{
  "head_dim": 64,
  "norm": "layernorm",
  "norm_eps": 1e-05,
  "qk_norm": false,
  "attn_scale": 0.125,
  "init_std_up": 0.0742,
  "init_std_down": 0.0136,
  "max_grad_norm": 0.5,
  "warmup_steps": 200,
  "final_lr_fraction": 0.0,
  "batch_tokens": 32768,
  "max_seq_len": 256,
  "max_steps": 2595,
  "dataset": "wikipedia_en"
}
Each number is 128 + 32 x the weight over the matrix's rms, rounded and kept within 0 to 255. Layers, rows and columns count from 0. Numbers have three digits each.

# up: layer 4 MLP up, 256x128, rms 0.141, rows 234-255, columns 0-127
# down: layer 4 MLP down (transposed), 256x128, rms 0.105, rows 234-255, columns 0-127
up234:095108139153113093138161103150126136100143124114084097164131111120142164109108148124120125133127118094143159126151111119097131106137142128161122179140133088140165115103131115142119134162106118136113110166170142118135155126129124164115137160160144144162083097159132077160127146117094157165151092150111138108160120143169135127071122127125148162142162106116091101131102158169131110076133
down234:142143111103142121111104138146110116176179136136121137117080147135126124143116092150125158145092099108143154111132119166126151131112121106137103117099156135140113150098094145125156169106158138133122103104107121119141132081163116131158147115128089093124116083134120176143082129135115081114134147149128154113123120128109099103114122111115102098105101111140137143098152136114154117127106
up235:132043124172128161078103158072066128105106136136150178104115075148143134127162145125116099188102102148124173125195103123140136159194103164084115148107142115069090149147107118157167052171157102168093108112135087107111165091148162160183111100145076073157077155124112096085098122134106165134103119154163137069143139122179138113105178154152125130116117132088193115110142107182126162115119
down235:098113086083090105146154113135092117127105123135144098156086188148149110113111115143148134057165174152083148038114146091140105175131184141137068110081169120119083114120087061096081162139112099169159086125118112154106131066197108062145125151208104051178186107139106145184153108156154105149080142119166130183147126140186106158167100148109117133101143110098122124062118148131196153185133
up236:152146144104044110123102103174069148043149166186146081148198147133183151150138143092217121133118177140110058046082082110150138137169131135107117140073177105151124095170118067142132109099056121099171172135189143151122128138126177073205178141120166111121198036079156114150154139174149118076092169102078130143095120186064101129136066138095119120157183101134089117121186143137055185110111
down236:141117197114148158129158120095104110145154144163121150144044200131090190096108144144096147122083130086094123101146098118100121186109134105106130135110164136179045086136130112082179071148141187133132110099128071165105124099159139123090130120151162130079118125102109100087121129110130139116142180113129105074090101107053103136108114176023105134117158167152158128181063120093162199165152
up237:162134035154132155101203164106132076163131202088135085135067151100143065129138083129076139154143119049160084126105115083145108060140087088121095171089086134155135097139133175088110124166148130133133097104123116168140143094167124146086172164136103097210138162174158089146142205144158179105102086081138137139135117081136105132107100136114193072130182200117093088096113114183102121097119
down237:127140138133173152083092158104135143157102172112098113140169161084155164175032054162088122155123132170090151168195139136117090143099111129119100122182104144134127096128074140113145121155099143129127168129125092178189096103145145100090069118147112103120197125154105049131109081130103134173115119155140127111102136102142110068053182104117182156165112125077122096173092107141062110133129
up238:110165139101138101148158097189079067148126117126133117109131084129124102170092108159064103137095091027075137132128165097137146127152093105191136146104096191117152127126187170162149147130109123078098125155136146141122156104135118058126179068156139114141104096126117100116151162117162135229120091097111141131101135151147162112159129140083095166126161162111071127189116075120080107107116
down238:139135143144139169051109152083137067124119122114113117133114191127092128139127099123081130125089197133151116124148097160137203163098153191141186155130159118118168062139137120090127082114116114142140078142172114129145150190055178166096110168161083159153113184134134074118135093132130129127110144115126123141182107174085107169137132089097188151069144129131124162064098154139076102089142
up239:166066097103100164149167111151073129037109075097103092128100136134158100108141145142115141136177165157139136109159133111110133122146175153126129106150142121122129141190139132121141123113103120121135154076131120089167131137200136153089130136114101166136131135110123150105183164111160126128128145094165164118151105110136081149145127162120160173102143123157060161057136127130133136146115
down239:113173145095106132158088148120118157196128089195182140145125119150139118114113162161162161152136158166150134111129135152160142145141181185117136165153134157145136178092159115172097168102138159139135169130096141117166117121140077142149151146157124132136109096187149148138143157111129093124135098131154141165145060070139121127149111138108114063118123138150169101097212134142148103187093
up240:140139133062162121125093089132105039111139112144150157060183137100124126122117140136126127146099075181129120177126181129146112177061115112116157131150132186155070110101136118090115128093158129124070225154083196144121151130125154164148138185083121107086113112099155134098192099151118125157108106141136138105115118129137138130147129101160147192120131099090132122126117097125126151160198
down240:164154097140114108105117138153177107162121126135065117128132154149159160124119133124179164110140102116094137155148091134175137140122085126129072157117203136109081089078147140176131119062144128135164115147105155139123078102132151138125109150154128153081172102113085149092163099150117183135113106141182144160103156131146122124056124079126115088124123138104111114127148175162102170120097
up241:101160134105128101133129126184098119102099112124112165119155182112131190087113198099165127139121156124154112097091109133130179034119140112066038210143135150106075133100086131151138120129157181118075104177105120147152185135139135063096148120109123127151144048126152130169153146161114122084089156149109139155132125116112116152099103153139140051195189152111170148151096141073135087141064
down241:153165182070099140099076174121145173095209133076130096129093138140069070139130187115149134173152117096147129140160155045142056194126121154095148109155126151109152136124050119126092145084130141127159134116185172157112206093141090117090115143120114092168200146171130177092169072181159173154174153089128113134128144146162134124079168108167140100089095115174065127105063090156110120114085
up242:140145100112166052162162108124126106100094096128103120102086071096173169106162092130135121153122130191139114111149169134113105083147122143101094132130144135145139079100165091184117107108160111106134130125126162128128114118167147115144156113185106106086126081122154098187178150215099149118149127160173131151165120146176105108140076086128172155169114123083102123111146152113071098103064
down242:088143126133149112133119161122129144078113112108126134066083121150152158136175123108141112217118130132128148102156087164132119194158093174089091123141163107179095128096157134155071162097135172127072154147121114086123077110118180160141160110108113098154162101073138142092128115110099096130141089129154117109098127124132148106173129134202093119098161111133168101127186105120139093065120
up243:131099147133168115078119137087177075147166079128122176103125141125112091199152178065082136138147090124116141130141152106110110093190140150133109122097171093090097162078091149150142073165176159090182134144116109158109116071095152166134109180140108083100088091151169150128141039143138132163111175136154122145120102125174110094087181109149160100130167044129140119111154122131142178120129
down243:100147106135141168110125137138157136107158125102077078220090101124128110160134119178128138136095106089116114062141097105134117215165111163178103145110108154083103133090123114089113144106106114121144090160095079139111204156111084145107112152112146080099110138123128173106091070137167097153121158143122151139155076073094112163141078084045105125156062086131074120085156094132134165182094
up244:125114105139100034196212157128078094142128154107150185118113138145173066106149137092091108125107180121135164131129111193129085070072130163043076164120094148161156117096111085164118164127043155174119127168062106135169165123188113134091112159074151116123135114085132123135140149132076133218034124182108095117140098154156112090120135086139116173097142146088176109122123076100132143117123
down244:101178190150101112125076176139135109112093163142193144111150179103123157171116146094166119115100138152066152143138113105080111081090058140116120106137115082158146004163075070089083100128199173217138130085162124087141133156131102047137158184083154097126145100091074148194158114145145137127117157134147086147100094120078148110153117137105128152150166132148125124131156218142159130117126
up245:173137077089135146125166160187134194111112121075055081148084152096142116093190142148105155129121180143167104135109149105086138095090130087140151043102100127162101133089140156127119131144148104141139092137110153054112136160149106091138178146149139124129163133146144085113102163160098131127166123135052132143170126078140155167145066150146073115165165179115119137170112123140131139150100
down245:102118086090108131043125132121152153125167147151104129109153144043123086158114163114145123111143133144126121132158117182125104144109114088172140154181134055135095167113140148141137153185079125131144106138145113091142110076105196138135066124084158122133108101183080113073122151139110159029118124133140193141129085123101086050148127137095109119111145135117120104159096100156097152103108
up246:111131116117165073146126181119142125116142080110113155144131151149122132196134129193135081134127072138120164129156122065127161099183091111091162149134187171044044105085142113156087133148125095089175122095140086090118168107143130092100123149171078137120190112115190118097180137133227118151099114132169155090077204125134143094127146183169123110062120127143104125075095151129163142123094
down246:187146144176090104167086089098100101142128142184078123134149110130143134157114126105076084120131108144150114150151094118099109191207099096111132105170096163114122109127134163151113114141143080093161078164078127113144109111158136078103131158117102118126136191115080157186097240217157098140125114067106137128086046091149093110170126126152074110139124089144131139113161143132157131149146
up247:102063110135143060150152104195110147069164153105151108060165124120148116202152157112125169165141149100186121101142123107183130073122119136104152117087112125124146104130104108127127111091101108113104104154104136108135138141166127138102145189166167122158120121097083128130069132153128103069118158132120084178157067145164143167096080131084139118141133118104108161104155119122148165155204
down247:140120119125134167145117179096101118155133143162123129138084107071107133149135116128144160100133187140110124135133148193144170148032134129129103155124169091159116161108115102131108089107151157128101113118087165144170126105136118169139105150119107149111201086140064099150114123095135122130129087136135143141146138131096100133090132050129158126130137092099126142124084106109137140153120
up248:153110120076123119119145116116143119160109141119103137122103098156112132109152122111124138066105163127142105130101165106153169104126109085129158080117183073152130127121147120139119109120143134127114161132106070134129117094152109096153136175099151140145176118103129086138189127177109146117143109094087128094130124136108157097138137114127157134121106170176136146099105104136107180143057
down248:117155112177156200230118144078152154116076133109139143118113116109100109128096079115147154151153098118141201109128114151108133110143144140093140101135117153120150145150156087086090136130128109180134087112140135134159135144080129173135142133110158097157137124160120140155146134110133099096085111099121163141136111127143098116120077122118142125120144128079098107104084142144155126092122
up249:142144115155174079113119168101133154051140176074084164116144132071179130097135158174127065087099158133065104156142172122097090155160078170090166093090153123112134119134118096103160171101111114054106143098139121119155031116108135134129134074143088085157157136101121149076151140146088103118113061103100143144131090168104166103139145182127134097159116204135137184123154145102118141114138
down249:124152158112196146071138113097131141087164147137115101128168132132098112132122160145162157092111142121133111079118097096089130073115161171091151087162084091110141141169085104129090139107177095138162106119143192121168133162148139092124156103132102150139123139085193072109166136136092122169150112160174099027176135082156115077226101173165127113182114121117138119109147122163109190120108
up250:110155135112143164124104106044132062077175076107088146062128098128102136095139148157120140077160151113127135110125194137121167099106081104174104114095174179138174124118140168078115190097154121078126181197104090156071109125147173134108133150177122139147107155042084115128132082130099135128152154176153160126086158112129186125143059186153076097154097120105118166162135141097083106106195
down250:096210155096103154101095138112154116175188129110163092157186127156119141173111187103171111102163118044012163146080124170211097132105167143119165144064163113086081092113157117144073073153141101165128102093099086177115173154090116112183067103151163174099094174185101116102136123137080177128146116137157121087128123143142142094116129110142186137156143056186080122077103111125104146103145
up251:151127158048103182122132137132076134135146130105091171079119163134132125094135175138159088134164139215130086161165158152145080089125137167106098138084134200161072075101141094121123117109116154153105128107148129102144165127165075150090100111115141127079106114111113100142109162155121186148129157095124098120094128172121149136079111120127113179113160108152168142098147093109088155114104
down251:200159149178153156115075133092199158107145138144151072103108187145108112100140137087102167189123181114110145097116119158155175151146142118063085157137147142149141120117188123082098093168116135157107140114103163139132079058125184139157145189097091110160208149163104178160128160168216138056143113092116061104106117072109137158116134104105126067093134145191140108127120149133136138117122
up252:114193149100124127090103101163192144109125075127073088097124097149164143133106121167138148113101121128094089162106106147148087111123160148142132174099193134177134102108187143092145118169102139121117104081113122081135122127134158123125132118210173127158125124129105125127185076082081091077120108167163133182121141094135132138159117163083099182203156067095125144152129150162101090146157
down252:142092152120142097075113109147118107133069153172126138094127102153135185134122096187135117111125159174142097100154155124104111092121115145104164135089117122151136104066101120160145131114153166142099094090107140079080076169114139107152100060134114148112130110129127112110194114126075121130120090120135141103143125155093129146118173157166169105114157178122103130114150138066156105163135
up253:075127078125101115154129167116112103101154108111149110102124077107085137082099104144104172121102084094176109141110115084127114107157148128149136143114115150101140182133166114108097106110113178128168208082093131098225124118127161152185188122070138229173132114135143092146108146118151139146111135115168109190126127165146187155198140100166112156207183134150135183029115120150116171135154
down253:093132154099164082144091074095071138135065132143138109156105092136158135142187161165160103093070157067141056138094154147114143160087111197139189087189137090138164206112063154116068100190138101115130141098120132117102190180089148186126154142118148109092129131095150163088080127104101155112140073130154096178186101140137125089080132126104111095146163098164136112081114055164137146150180
up254:139065117147123126151125146168104167057116131182126104118178143136188105142126125091130125132122137123136088110103086154123201109092146150112124176172139102157163115155145090053120111114134110148148122125095072136151162118121158129102144104143130112082148102170087129123138118072123120131132129112105073168115113130146137154162184128131092103159194084120134082124121082121138159088104
down254:094160084108126138130141111135127160160119110144116094136129108094103087109115123134121104095119092131099100133159095197148156134146140132121140156125110171154140082124129164121126167097098119081191143123082131111136106146151133113154133137163098088124131085159123147130135074117130099137114111126107102113150118078045150137121111131147100116098108144093181124176175136110163138120101
up255:108152146167148093179082123147112113145158153132141171117097130129120119221169129203020099078092142105116129110167131158099132091137079151134099113129171111114095133066110146138143143083110142149164161140171107138095185157046098131185096119172151164118155070097131164089099151176167147162096142129116087101111158133138100117127068124146120123120090115080087136141180173106122134109114
down255:115144119111209097138122178039131165070088114119115083125171176145069116179123116140075092157087138128101131118141091156171095092098106108112121067110139120138165095119116124095122133109148139119118105150092087112185120188140111142085130101120108112124168175096162132119097127097019118112168129122136109189030120070129105235142088143177182100065103041158142163069125177079131131172135